config.yaml
n_head: 6
d_mlp: 768
vocab_size: 4096
norm: "layernorm"
norm_place: "pre"
qk_norm: false
bias: "all"
init_std_qkv: 0.0361
init_std_down: 0.00902
schedule: "wsd"
batch_tokens: 65536
Each number is 50 + 15 x the weight over the matrix's rms, rounded and kept within 0 to 99. Layers, rows and columns count from 0.

# down: layer 5 MLP down (transposed), 768x192, rms 0.203, rows 251-286, columns 96-191
# up: layer 5 MLP up, 768x192, rms 0.194, rows 252-287, columns 96-191
down251:42 39 62 39 56 33 35 37 36 47 67 64 39 66 44 70 60 54 41 43 48 47 17 61 41 30 75 70 54 33 46 66 60 54 44 34 49 52 47 51 45 59 74 47 38 66 59 33 60 48 28 53 64 55 56 73 45 50 54 69 49 47 40 58 35 46 67 34 20 42 59 42 59 32 58 55 77 50 62 37 52 67 39 27 54 44 37 46 60 42 30 66 48 57 39 18
up252:66 82 38 56 49 55 46 64 47 38 36 52 45 41 77 50 28 63 51 41 38 40 62 43 52 35 52 36 32 54 34 74 40 36 70 20 54 45 50 35 55 48 45 34 45 26 45 58 40 50 41 53 74 46 47 49 58 63 54 62 44 50 50 40 30 47 20 40 31 61 54 65 53 51 48 39 63 47 49 38 22 65 10 71 47 44 44 12 39 53 86 50 18 49 59 38
down252:21 52 50 69 58 62 67 70 69 50 82 41 23 31 47 52 45 53 61 34 48 80 49 32 55 49 44 68 45 45 61 64 37 40 29 16 54 56 43 38 44 26 43 37 32 44 37 60 37 42 55 60 45 40 53 53 57 83 62 39 34 35 79 59 40 53 77 31 57 41 45 41 50 60 56 40 46 36 51 64 48 48 52 28 52 71 50 77 71 66 56 45 63 41 59 60
up253:61 79 34 59 29 54 37 64 52 80 48 43 32 40 53 33 21 55 53 26 50 41 68 74 65 46 65 45 52 45 43 58 55 62 44 34 83 41 66 58 35 98 67 52 59 53 84 56 42 34 62 25 60 51 59 70 73 52 13 44 44 64 49 56 39 45 69 54 59 43 53 61 56 36 49 47 72 74 35 63 69 29 61 22 63 64 42 45 31 62 55 32 38 79 52 75
down253:50 50 63 42 52 45 51 41 67 33 76 63 66 39 46 62 45 50 47 41 66 55 48 48 62 48 33 54 49 70 36 48 49 23 37 41 74 46 40 30 56 23 56 44 13 56 29 67 66 26 51 62 48 63 36 37 59 42 82 65 54 50 40 60 32 71 38 61 42 41 29 24 69 80 51 40 65 14 48 33 47 68 39 63 43 80 72 64 42 71 24 64 22 99 56 40
up254:54 59 51 33 46 58 35 53 48 55 54 64 65 41 46 48 54 40 30 31 56 32 93 67 67 49 34 36 52 40 70 42 51 63 65 79 55 53 82 65 46 77 35 54 30 66 54 38 56 31 64 54 19 56 35 68 62 36 78 57 43 70 26 58 88 61 60 37 29 24 43 47 57 24 27 69 57 40 51 33 77 37 38 45 74 85 59 52 59 89 59 36 48 57 64 55
down254:24 05 65 32 35 95 61 41 77 89 32 29 67 57 33 80 46 40 35 48 62 12 51 54 57 51 33 64 55 59 42 50 51 50 45 47 50 92 40 48 40 49 12 44 54 31 38 64 63 95 81 59 49 51 37 57 74 31 51 60 57 39 56 66 69 49 62 22 68 44 51 61 54 74 50 32 31 30 21 45 33 57 33 66 67 55 52 39 72 70 71 49 75 49 64 57
up255:38 41 33 39 09 53 50 45 58 53 62 38 60 45 80 09 73 33 93 45 63 56 18 73 61 38 45 46 49 70 41 46 71 74 65 69 51 47 22 55 35 10 74 63 19 37 61 42 48 57 42 45 45 64 71 46 71 49 68 52 54 37 57 33 28 51 46 64 54 39 35 45 52 22 46 19 89 29 51 46 31 73 68 53 27 70 45 44 46 26 74 71 17 56 62 65
down255:63 46 44 55 38 33 23 66 48 51 54 32 44 39 41 56 44 15 75 80 35 47 38 43 73 30 48 40 46 61 70 59 56 38 59 43 32 31 58 50 67 33 33 28 55 41 63 66 36 78 49 48 35 41 35 59 25 71 47 51 31 48 40 68 59 45 19 31 27 49 18 72 64 51 64 73 53 60 63 50 58 21 32 61 27 67 28 71 49 58 78 51 28 53 33 59
up256:54 50 44 48 41 32 65 38 36 48 15 69 40 46 53 35 88 49 41 47 28 31 16 50 74 59 50 33 22 68 71 70 58 45 67 58 55 41 88 33 35 17 55 38 45 60 34 37 44 33 53 49 51 47 59 15 44 56 54 59 38 38 39 51 55 22 46 44 97 41 30 41 73 62 39 56 50 64 43 29 35 55 69 32 66 62 45 82 51 31 72 68 72 57 40 73
down256:64 83 26 81 35 33 54 39 40 74 47 02 32 65 48 50 70 37 32 39 43 52 46 42 64 78 58 54 76 67 51 31 80 71 73 73 72 77 66 63 29 23 64 45 54 59 35 58 46 64 40 83 68 85 52 33 45 26 72 39 66 89 19 68 64 18 18 38 69 39 20 24 49 81 38 81 88 59 71 63 82 73 53 47 64 39 28 09 21 34 56 45 52 29 27 72
up257:51 52 47 61 57 68 37 45 34 51 65 76 48 45 31 54 54 53 69 52 53 46 27 55 48 31 56 40 27 68 49 50 47 86 63 34 53 40 75 37 56 43 71 56 50 71 48 46 41 58 43 73 39 43 65 25 39 05 65 31 27 51 31 57 52 58 80 71 57 63 50 60 63 29 45 20 48 46 37 67 62 41 50 29 62 33 42 57 77 40 56 69 57 38 52 40
down257:52 49 76 51 62 62 65 49 54 55 44 47 68 54 60 62 35 76 41 55 65 47 75 45 33 46 75 74 43 29 31 53 46 72 44 82 52 57 50 64 46 61 75 60 37 26 47 50 40 62 30 46 59 61 59 35 63 64 19 42 53 65 60 38 39 47 37 70 56 51 24 54 51 27 71 67 46 73 61 44 47 49 68 09 49 38 97 71 24 45 40 54 81 55 43 12
up258:54 65 39 53 41 46 22 56 70 48 51 50 63 49 20 56 53 30 63 41 53 73 49 56 26 79 30 35 40 38 73 29 75 39 55 53 60 72 38 58 34 56 26 35 27 33 28 33 55 60 66 72 55 42 40 40 40 50 32 29 56 29 39 34 45 55 25 47 67 35 48 55 42 40 51 46 48 31 55 46 57 40 63 56 54 81 37 42 65 47 51 69 50 63 37 57
down258:59 35 56 17 54 87 42 49 35 34 42 42 54 22 54 72 27 51 71 39 66 23 49 24 63 66 78 67 56 37 53 11 63 32 65 42 37 50 52 48 14 60 30 33 43 45 40 32 70 50 57 62 71 51 49 59 27 62 21 40 76 60 96 59 59 33 55 58 59 43 55 38 50 42 43 60 43 39 61 50 62 31 71 34 60 57 50 45 33 49 34 43 70 36 54 50
up259:45 42 46 45 51 55 55 52 38 65 21 37 06 43 39 29 31 74 64 46 67 54 16 65 53 42 56 63 47 41 42 50 49 52 39 76 41 58 56 48 49 20 30 48 68 32 36 32 61 58 57 85 40 64 73 76 48 61 32 74 60 76 43 43 39 43 40 60 08 49 64 38 60 51 33 67 46 39 56 28 59 22 57 43 81 38 50 60 59 32 64 28 44 60 66 52
down259:56 59 74 44 42 54 61 40 55 55 84 58 35 45 38 45 69 55 66 89 57 64 34 57 33 45 44 88 51 68 40 38 70 57 46 48 95 50 23 64 70 44 29 63 60 46 50 46 47 67 62 63 33 74 41 63 62 30 43 48 38 70 36 68 39 35 43 48 33 34 41 39 33 77 76 40 78 48 69 39 47 38 68 46 36 59 86 68 50 76 39 44 56 40 40 42
up260:16 47 54 72 57 54 62 74 48 40 69 42 40 65 40 40 30 23 57 67 53 22 61 35 45 30 43 87 24 00 55 46 42 41 68 75 43 55 61 45 80 39 49 38 58 75 78 45 50 17 46 37 66 47 46 51 52 59 50 60 34 42 25 54 27 48 44 75 40 49 64 52 55 28 65 44 45 34 70 42 37 65 59 49 58 30 32 71 48 44 50 37 41 78 51 48
down260:41 26 45 23 18 27 62 42 70 67 59 47 53 54 63 46 60 67 59 35 59 43 37 47 60 48 36 49 38 78 49 64 04 71 59 56 69 44 57 25 30 49 24 52 35 61 62 53 55 58 51 27 57 09 30 41 23 60 46 26 49 68 54 45 33 84 39 50 30 53 50 52 43 23 57 39 68 32 33 39 55 61 62 51 34 14 51 39 57 40 41 53 61 41 57 68
up261:42 56 71 48 49 43 26 29 65 51 67 45 59 54 51 35 53 69 63 30 65 41 52 33 19 63 46 37 49 70 37 50 27 54 51 52 48 26 28 63 46 43 61 43 47 45 39 52 39 34 54 70 76 30 27 58 52 68 36 50 18 71 50 43 44 33 44 62 59 65 75 40 15 62 43 48 37 42 58 26 64 43 32 35 85 74 36 57 65 66 26 90 46 46 49 44
down261:62 52 34 58 54 45 61 56 58 84 66 11 40 55 25 26 21 20 45 58 61 61 75 71 58 56 50 48 36 36 35 58 39 53 50 19 22 63 49 50 46 39 58 46 53 54 46 37 37 38 57 45 56 61 46 43 59 72 63 60 65 60 82 40 87 59 46 44 77 39 55 49 85 49 66 76 63 43 73 51 48 30 46 42 46 44 24 53 36 56 66 72 49 26 23 99
up262:46 58 74 67 76 65 61 52 49 56 33 55 54 63 60 49 57 20 70 36 39 54 83 68 77 58 47 36 62 62 66 47 39 77 67 53 52 44 74 41 62 79 50 29 02 80 43 35 45 77 62 48 50 25 23 54 37 64 55 42 44 23 28 67 40 58 34 23 61 39 50 54 60 40 56 66 77 49 77 49 63 37 41 31 62 88 33 73 38 24 78 63 36 49 19 47
down262:61 41 30 48 73 40 47 67 29 42 78 39 66 63 65 42 75 45 23 28 68 39 49 52 38 58 60 35 22 52 64 52 51 24 40 46 69 75 42 45 52 22 73 25 53 53 47 56 50 51 45 41 61 72 82 18 28 50 50 48 34 48 47 53 62 36 37 63 66 49 83 42 32 51 50 64 46 31 61 21 55 29 36 71 28 42 47 49 42 62 37 42 57 34 56 62
up263:60 38 38 37 60 58 46 46 50 50 55 33 48 49 27 52 58 44 43 52 29 41 76 40 44 36 43 35 27 53 43 61 70 56 68 62 56 79 66 74 45 47 60 18 54 32 53 24 79 58 44 34 43 54 41 48 46 54 59 43 73 40 37 63 37 56 32 56 51 43 49 52 54 56 56 54 64 33 72 66 42 49 66 71 68 55 43 55 55 54 22 58 65 81 58 59
down263:40 38 47 49 53 66 75 48 06 48 54 18 67 59 50 45 44 43 70 02 53 69 69 42 63 54 51 47 31 54 74 54 64 54 34 51 33 47 58 71 47 60 47 55 41 55 44 48 72 50 57 68 70 65 64 49 57 39 73 29 42 35 58 45 44 24 50 49 56 51 62 46 40 50 57 42 62 48 62 48 52 64 47 65 22 43 45 70 38 62 48 61 47 34 55 53
up264:56 35 46 62 50 38 60 56 49 60 56 47 55 23 25 26 56 54 36 41 59 53 79 52 24 72 20 32 43 22 68 58 36 41 40 47 68 52 47 22 39 53 84 39 51 71 18 48 37 55 68 35 66 44 48 37 22 39 43 54 27 14 50 50 63 63 76 31 62 27 57 62 42 60 80 36 34 50 33 20 51 19 57 61 63 34 56 47 43 44 67 46 45 71 47 48
down264:64 80 43 62 54 33 76 54 55 30 48 84 39 52 32 43 37 75 70 72 66 58 59 85 86 64 59 52 39 65 61 38 33 20 45 63 83 45 54 56 60 77 23 38 45 38 59 22 48 37 59 47 83 32 62 62 35 59 52 64 53 27 27 27 50 71 57 23 47 65 36 51 88 52 54 46 65 39 27 72 61 43 58 29 45 65 49 60 60 57 44 48 67 49 71 14
up265:30 46 62 43 57 55 49 65 79 51 30 59 57 69 32 54 73 66 59 49 31 64 87 44 55 63 17 81 28 45 23 57 64 55 33 61 36 54 46 48 48 50 62 55 66 48 80 38 46 36 54 46 51 36 71 57 45 62 55 27 56 28 44 36 55 43 28 43 51 58 44 75 42 54 37 64 32 56 32 56 47 82 41 48 46 52 41 69 44 70 43 24 49 69 59 67
down265:46 53 33 45 22 62 20 63 63 62 40 73 65 42 57 37 80 71 26 42 61 29 41 40 64 65 56 45 49 50 47 33 43 37 55 53 35 64 43 67 64 43 34 52 73 31 48 35 55 75 47 45 65 45 61 47 60 70 73 47 24 39 72 74 64 24 60 39 44 55 77 33 40 59 36 48 42 49 69 59 51 39 45 52 51 48 54 58 48 51 44 42 44 33 39 49
up266:45 56 79 39 19 67 40 45 59 40 63 54 66 38 24 66 50 50 50 17 70 50 46 55 43 71 67 70 65 49 36 33 53 82 64 43 63 43 42 46 67 70 31 50 23 43 54 45 31 32 44 42 57 34 60 63 61 49 65 15 33 45 50 51 69 48 59 41 47 54 49 53 63 37 54 36 47 63 64 86 32 54 65 24 40 69 59 59 83 54 26 59 45 53 47 67
down266:49 30 28 49 44 42 42 68 56 65 45 46 33 37 29 57 48 47 46 60 50 54 26 92 41 37 66 46 72 57 53 37 12 64 81 72 46 46 48 45 56 29 28 45 52 39 26 51 48 76 51 34 28 52 43 69 71 52 57 57 48 60 63 52 55 34 53 39 46 63 55 40 36 63 50 34 36 58 44 70 39 54 58 41 55 73 67 63 50 48 48 64 54 33 16 64
up267:52 83 34 48 42 34 43 35 52 50 26 29 44 48 56 68 48 41 39 52 50 41 72 48 37 53 55 56 48 57 50 51 52 67 53 40 66 69 74 64 30 48 75 58 39 51 38 79 48 47 28 41 43 45 44 60 62 62 48 50 53 29 31 35 29 39 38 41 65 55 31 52 42 40 72 46 58 49 65 16 42 46 68 57 66 77 62 31 25 30 70 58 48 52 43 44
down267:54 33 52 67 25 76 35 55 37 63 27 58 31 38 50 63 48 30 55 63 44 69 59 52 50 67 39 44 69 56 65 89 51 66 69 58 19 53 66 66 80 70 51 44 78 57 49 68 69 05 46 48 37 71 58 55 41 48 35 28 70 46 53 46 54 77 53 53 59 44 59 44 32 46 46 67 33 44 48 54 40 75 44 45 49 62 36 50 69 51 57 29 35 73 54 50
up268:55 48 50 44 36 28 27 66 56 56 46 50 56 34 66 25 18 50 47 38 46 28 42 79 40 32 77 40 23 02 48 67 55 72 63 30 57 66 49 60 45 57 45 50 50 45 73 50 40 59 47 45 66 37 52 45 47 66 59 76 29 56 36 53 26 58 52 80 52 72 34 80 58 45 37 45 64 42 57 66 45 55 20 48 35 39 50 52 53 37 49 38 60 43 46 82
down268:62 37 62 39 56 38 22 45 53 72 21 62 42 51 26 82 28 28 45 37 39 62 34 57 46 36 41 45 37 61 44 43 72 67 46 39 38 48 44 46 67 34 50 55 60 59 57 29 39 59 81 19 54 32 45 66 58 39 44 55 18 42 43 63 59 78 53 73 59 47 27 62 38 82 34 42 42 58 37 50 59 42 24 46 40 49 80 42 36 70 67 65 38 40 81 55
up269:55 39 39 64 60 64 24 45 64 62 51 52 28 17 66 19 25 74 37 21 51 56 62 60 41 66 42 76 29 26 52 52 28 69 48 46 70 49 62 65 37 65 69 47 25 58 31 55 28 24 43 45 50 33 27 76 52 51 48 62 65 51 56 64 38 33 64 56 08 61 44 79 65 38 50 66 36 56 28 77 70 61 53 52 53 42 55 54 40 44 34 49 34 65 56 30
down269:60 51 55 56 66 58 54 70 39 60 38 67 45 64 30 58 37 42 48 61 60 54 41 58 43 51 51 53 53 55 28 38 24 43 50 47 58 56 22 66 55 53 61 48 79 54 40 47 62 52 67 70 33 46 68 38 78 61 40 43 42 66 24 54 77 40 35 54 23 57 41 35 49 66 57 55 39 44 55 41 48 54 46 37 66 30 59 50 48 49 45 41 38 59 34 62
up270:56 55 59 45 63 42 49 45 65 54 44 55 29 52 62 37 33 69 41 49 62 32 24 53 50 96 65 64 75 69 50 39 28 40 44 56 44 67 28 39 31 71 91 63 30 59 55 50 49 75 46 36 50 27 33 60 44 32 45 39 07 67 68 63 49 42 58 59 57 54 80 52 71 36 16 38 61 36 61 26 76 21 49 70 63 41 19 72 44 49 58 39 31 54 21 62
down270:35 67 47 39 38 34 74 31 16 60 06 60 37 36 45 71 40 81 49 39 33 65 69 26 57 44 68 49 35 49 44 28 46 39 70 61 64 61 61 26 66 68 82 40 44 46 62 49 41 55 39 48 78 39 39 75 58 34 23 69 33 94 56 54 42 77 01 47 30 62 30 71 50 30 53 54 94 65 33 19 48 40 58 52 56 75 46 59 57 54 53 50 78 49 48 47
up271:40 54 59 47 48 53 80 67 22 48 34 44 21 69 50 35 30 33 75 30 33 45 78 65 26 50 61 61 36 58 72 38 57 31 40 74 45 67 64 33 37 78 63 66 25 32 67 67 47 26 44 29 42 45 49 50 51 64 59 32 93 14 39 69 66 85 79 21 67 48 41 43 67 81 61 59 50 40 57 59 28 51 38 13 48 65 51 47 51 53 52 65 85 61 49 82
down271:46 37 50 79 41 60 34 41 56 63 43 49 40 58 32 60 83 61 81 40 54 34 12 77 52 71 52 48 64 40 49 41 63 67 30 43 32 70 38 34 55 47 31 42 55 35 57 77 66 59 15 53 44 26 42 63 41 26 72 08 53 86 78 50 32 75 44 48 45 49 40 72 34 62 52 32 23 58 34 56 42 65 40 55 68 57 26 53 46 50 41 47 49 47 31 46
up272:64 62 42 65 41 69 23 65 08 73 22 42 62 56 64 29 49 41 38 60 43 55 62 45 61 50 22 57 65 46 58 62 37 66 46 54 39 51 66 68 70 51 33 62 45 61 69 53 30 61 28 65 35 63 47 65 27 38 54 45 54 62 57 47 67 67 55 72 74 43 48 60 42 42 57 64 17 66 29 61 80 77 48 76 45 65 15 78 54 57 67 46 44 58 38 60
down272:41 43 49 62 59 14 48 52 62 36 54 55 70 48 50 51 42 75 57 58 53 20 68 45 48 43 40 39 40 59 49 64 60 44 36 36 24 64 67 47 47 45 32 53 47 39 66 69 55 63 40 60 57 37 45 66 73 27 47 47 58 56 41 36 36 63 74 48 68 55 53 27 78 33 57 57 18 54 36 58 65 19 64 40 44 61 64 49 82 39 63 39 69 61 67 44
up273:49 77 45 65 70 00 59 64 37 40 43 69 74 17 28 58 35 39 15 18 27 70 49 62 77 64 43 41 81 65 42 44 48 58 59 23 29 35 54 47 61 80 65 41 21 25 46 42 34 60 79 47 32 31 49 56 74 72 09 49 56 70 49 72 45 34 28 53 13 48 49 38 58 48 63 48 72 38 49 92 42 56 57 49 40 62 70 30 51 41 40 57 90 36 63 47
down273:31 59 46 39 42 34 58 55 50 85 65 44 43 30 42 54 66 60 39 30 40 54 57 47 51 59 09 43 40 62 63 60 27 62 42 49 16 37 71 79 60 18 47 45 49 47 68 52 33 77 99 46 27 58 50 37 09 59 40 71 42 55 35 60 56 56 63 29 72 64 49 82 30 19 54 69 34 60 27 53 62 30 72 52 28 43 60 25 39 31 49 32 45 70 55 84
up274:15 41 32 42 37 30 60 67 57 41 33 45 55 64 51 40 41 53 69 39 58 55 46 45 90 49 52 50 56 34 94 41 32 72 58 67 55 54 59 44 24 59 40 58 39 65 41 53 48 71 50 50 46 56 31 19 39 19 12 62 70 40 67 37 43 42 80 21 66 73 65 62 51 54 75 60 49 46 50 28 73 47 88 32 83 33 40 34 51 68 59 82 37 54 40 36
down274:63 63 30 43 63 41 54 42 34 60 28 75 65 71 49 50 42 64 57 27 80 67 48 37 67 71 31 47 39 60 66 70 32 73 54 71 60 57 56 58 54 37 28 86 54 55 53 63 68 73 71 61 47 18 33 49 68 83 20 59 52 60 38 38 31 40 41 46 98 30 43 30 60 38 71 64 45 55 60 55 57 38 45 58 39 64 42 30 42 67 63 49 62 57 59 52
up275:56 65 61 64 49 64 36 73 46 39 46 30 58 59 37 39 54 26 45 46 47 40 46 54 57 63 30 56 54 39 41 54 26 61 42 41 38 55 67 48 66 62 31 30 44 41 57 44 50 45 31 24 55 41 46 60 47 67 76 54 62 62 74 31 52 51 66 36 49 65 64 62 47 60 54 49 56 65 73 51 56 31 45 70 27 43 33 82 52 54 63 48 74 31 31 56
down275:60 56 23 51 45 68 52 44 59 54 52 77 40 20 84 62 51 58 62 55 37 75 32 58 48 79 62 37 53 56 07 37 50 67 71 67 64 44 48 57 59 49 28 60 41 65 87 41 44 69 31 31 65 77 40 40 35 79 57 50 22 52 42 61 57 76 20 66 33 60 45 44 35 39 73 71 45 43 69 74 55 22 54 64 42 65 62 84 27 65 64 37 57 53 30 54
up276:64 80 29 25 37 54 55 51 42 63 56 56 55 16 80 35 68 68 65 64 44 68 49 24 58 58 32 20 40 67 30 46 55 62 42 24 61 50 78 72 27 42 46 51 37 64 68 28 48 46 75 77 33 10 82 63 36 39 38 79 55 54 21 58 73 42 41 64 53 59 73 49 49 46 52 77 43 50 29 61 47 26 64 48 37 48 49 31 38 51 65 28 40 58 29 36
down276:66 35 53 51 46 34 43 52 57 36 58 46 53 34 49 58 88 39 51 66 55 49 54 62 49 39 24 47 72 48 36 30 15 50 73 61 35 52 42 75 31 55 50 52 44 29 72 16 66 55 55 71 28 43 55 45 43 50 69 50 38 69 45 39 50 38 56 38 28 52 53 26 61 56 46 48 39 21 42 37 45 53 38 42 50 37 62 37 38 51 25 61 78 37 47 66
up277:57 31 27 48 48 51 40 59 61 57 58 44 51 77 58 30 43 54 45 39 53 27 42 53 37 37 52 43 22 47 63 46 32 50 21 65 52 39 49 74 41 25 56 47 48 45 32 48 50 57 45 26 45 52 64 53 91 56 63 64 56 46 56 52 34 63 58 43 75 47 40 47 38 45 62 39 40 66 42 32 42 62 49 56 45 63 47 58 59 41 73 67 69 53 68 55
down277:67 68 31 68 36 62 46 49 41 52 81 53 22 47 45 35 80 50 59 59 66 60 23 62 55 47 32 13 44 66 50 51 50 37 52 55 57 40 57 59 65 44 27 79 42 44 69 30 57 31 48 78 86 60 41 67 47 48 46 37 70 59 69 61 39 53 55 50 59 70 36 16 51 69 45 45 69 43 44 48 62 58 45 28 56 42 60 41 38 47 33 48 43 78 67 54
up278:27 55 51 34 56 69 66 45 21 49 53 41 40 41 35 57 56 59 43 54 57 37 22 40 20 46 47 63 31 52 57 52 61 63 58 40 68 54 51 40 75 30 53 73 42 56 30 50 62 83 09 16 24 39 52 52 60 32 67 47 61 53 36 68 50 50 27 24 61 82 22 54 45 51 47 50 57 63 65 51 31 71 47 40 49 39 58 57 45 37 40 38 56 33 57 65
down278:44 81 47 28 24 41 53 39 81 56 51 44 48 47 23 46 61 73 61 42 52 43 67 48 59 44 41 33 59 65 40 45 58 50 53 36 23 54 42 44 35 61 72 70 46 59 48 69 41 40 31 17 25 42 37 70 73 43 48 53 51 46 74 34 81 55 49 66 16 35 41 60 46 61 38 37 41 49 67 19 64 41 60 38 51 83 54 43 67 26 55 69 41 71 60 32
up279:56 77 50 46 23 51 44 81 64 49 58 56 64 41 18 47 50 43 39 39 44 46 75 60 47 54 23 79 42 09 37 50 66 34 61 47 31 10 23 61 36 62 62 46 48 71 47 59 70 74 32 25 05 52 49 81 04 84 82 59 46 58 52 31 35 55 55 70 50 73 46 59 38 62 54 59 45 68 35 18 47 38 60 65 43 64 42 43 50 41 23 63 67 40 62 66
down279:77 38 56 61 63 50 17 62 43 65 53 77 29 56 45 52 55 81 90 40 43 52 45 41 52 48 46 13 25 25 38 55 34 36 42 57 47 34 31 07 40 48 59 59 45 44 65 41 35 24 47 34 57 62 44 49 49 41 60 51 68 45 54 47 43 76 66 62 52 43 46 58 44 54 36 47 33 25 74 42 27 35 34 55 53 66 51 57 57 56 50 53 45 59 44 43
up280:37 58 66 37 33 63 72 52 66 34 56 59 42 41 62 58 28 63 72 01 30 46 44 27 54 70 69 52 28 40 50 69 36 72 66 26 24 41 44 58 65 49 73 70 31 38 59 56 55 52 74 34 66 13 55 42 53 56 26 60 24 47 30 60 30 67 79 63 60 51 40 36 54 55 31 38 57 73 51 66 54 65 58 40 49 72 44 24 49 45 72 29 46 39 56 56
down280:42 43 61 63 19 54 49 34 62 29 49 45 34 55 58 55 09 63 39 41 59 46 50 43 53 38 51 52 65 30 43 63 50 67 48 71 48 51 70 53 31 64 48 69 82 68 58 45 47 84 39 37 46 42 40 52 42 55 83 34 49 35 58 46 84 47 34 68 44 69 43 71 51 52 63 72 60 48 73 39 56 74 46 45 21 44 26 70 29 50 55 65 52 66 51 35
up281:44 55 50 66 44 71 61 56 39 29 27 62 49 52 57 50 63 50 66 53 36 51 32 40 36 25 34 42 55 19 42 32 34 80 35 41 47 48 49 54 40 42 43 53 20 50 74 55 41 72 44 68 67 56 44 77 46 44 61 38 57 41 58 52 56 53 44 78 38 69 35 65 74 43 57 36 57 64 55 36 45 72 39 43 63 66 39 47 51 44 58 47 63 44 46 39
down281:52 35 54 60 51 39 77 71 34 59 50 38 67 46 22 38 51 50 29 43 48 49 58 55 38 68 60 52 65 37 69 83 51 44 55 47 63 59 40 57 46 64 28 75 65 57 28 31 60 34 68 61 47 50 48 48 32 70 65 65 50 34 32 41 28 38 13 39 64 39 50 55 62 46 42 47 62 54 55 48 54 60 47 59 33 46 49 54 53 50 58 30 15 18 69 55
up282:39 52 47 54 54 59 50 45 37 41 51 50 00 56 15 59 58 46 43 48 72 87 32 37 62 49 48 53 42 34 32 46 20 75 54 45 56 41 42 52 67 46 44 48 42 57 53 39 52 60 12 42 46 40 42 42 64 41 45 42 65 38 62 32 71 42 52 37 50 59 67 34 55 50 52 22 71 77 74 27 47 46 73 68 48 25 29 43 52 82 48 88 34 40 39 48
down282:26 44 30 48 60 56 57 29 59 49 39 58 43 41 45 57 31 32 56 58 69 36 17 53 40 45 71 68 45 39 67 53 33 44 60 62 44 51 43 32 73 40 46 49 51 72 45 34 54 41 50 60 38 46 51 64 54 53 44 48 42 21 51 63 51 54 60 24 44 80 54 74 33 42 69 29 61 54 57 71 49 55 57 56 69 73 55 47 23 33 43 64 47 49 94 64
up283:27 50 52 72 46 25 45 72 53 68 28 55 18 24 50 61 65 36 47 64 23 50 61 42 23 09 51 52 30 48 41 76 47 45 56 51 51 26 81 29 33 27 61 55 46 38 55 44 22 89 61 52 54 48 37 45 68 60 47 60 46 62 46 53 58 52 45 85 39 55 39 41 37 53 45 47 42 74 28 59 55 66 26 40 55 55 41 65 48 38 47 60 65 43 60 47
down283:53 51 40 51 59 52 61 08 78 58 38 30 63 59 61 51 59 32 80 94 11 67 38 29 55 08 38 43 42 43 48 48 57 43 62 29 21 42 58 26 37 46 46 45 39 61 70 63 67 44 50 58 48 53 40 30 65 59 53 58 53 22 38 59 72 75 37 28 41 26 52 60 38 56 61 62 19 25 40 34 38 39 50 45 62 64 50 35 39 47 49 44 59 61 63 41
up284:47 65 55 59 44 38 07 45 47 23 48 48 49 44 44 62 51 79 56 37 66 67 56 46 50 64 58 58 76 37 54 32 56 44 74 58 36 56 41 39 48 50 59 33 26 48 40 49 71 78 43 42 49 47 58 57 35 69 56 45 49 37 57 40 63 16 65 45 31 60 50 26 41 30 49 43 40 63 48 55 72 71 45 77 59 60 52 47 37 36 40 41 58 47 65 55
down284:69 53 64 47 70 59 47 46 68 55 67 65 65 27 66 49 51 57 75 51 37 14 58 56 72 35 39 49 56 58 29 53 48 45 36 73 48 20 60 61 48 83 75 43 22 38 40 45 44 21 59 64 62 60 47 64 49 37 43 36 66 26 20 36 32 73 35 10 42 32 36 80 57 61 55 73 53 39 57 58 32 33 51 47 47 41 62 28 60 44 54 47 66 43 61 52
up285:21 26 40 67 52 40 63 74 39 38 28 58 32 65 18 64 62 54 48 29 99 60 61 46 24 87 35 48 57 55 62 24 66 30 68 29 27 66 39 56 50 42 25 56 24 46 76 44 65 35 54 41 47 56 42 70 65 67 36 66 78 54 59 72 84 53 13 58 47 56 48 36 46 70 63 60 61 35 82 44 30 66 55 59 57 36 47 11 48 20 44 56 39 11 21 21
down285:59 44 83 57 64 52 40 65 53 81 45 48 30 56 91 69 53 43 26 63 42 58 40 48 62 48 56 52 62 56 13 15 44 32 54 54 63 31 59 57 30 35 33 62 52 15 62 50 40 55 38 32 59 32 38 44 43 67 49 89 50 52 53 48 21 70 33 58 40 60 51 82 44 21 23 66 99 49 70 32 58 10 89 62 21 58 59 43 52 55 48 98 34 53 57 62
up286:43 38 65 74 12 52 69 54 20 49 44 70 53 50 43 40 43 43 52 56 49 42 45 55 63 77 61 46 27 57 52 51 27 52 61 64 47 64 30 61 48 34 27 66 31 65 78 45 51 41 25 28 66 86 26 60 40 96 34 42 58 31 95 39 51 48 45 54 58 45 46 37 46 40 61 49 75 48 54 47 08 45 70 56 36 64 41 90 61 44 37 70 51 31 69 60
down286:40 66 53 68 38 27 97 58 22 53 46 45 63 48 47 64 13 72 33 47 81 46 45 65 47 68 87 64 43 51 42 42 61 59 26 33 42 23 45 51 24 42 75 63 51 51 52 40 63 24 43 59 60 27 72 24 55 41 34 61 37 19 24 65 62 23 45 37 63 36 48 41 44 18 30 52 79 51 46 71 56 58 67 43 46 64 54 31 66 37 75 28 36 52 80 54
up287:41 76 69 29 46 64 61 11 23 36 57 62 35 46 71 48 82 35 59 69 56 53 56 60 30 61 56 34 57 53 62 44 47 73 58 74 62 68 66 58 59 58 60 56 22 28 31 41 52 73 55 58 44 18 79 76 47 80 49 22 55 37 76 42 39 54 61 56 46 38 43 65 50 67 34 41 41 56 30 37 50 45 39 27 52 45 32 58 66 44 08 62 71 40 54 45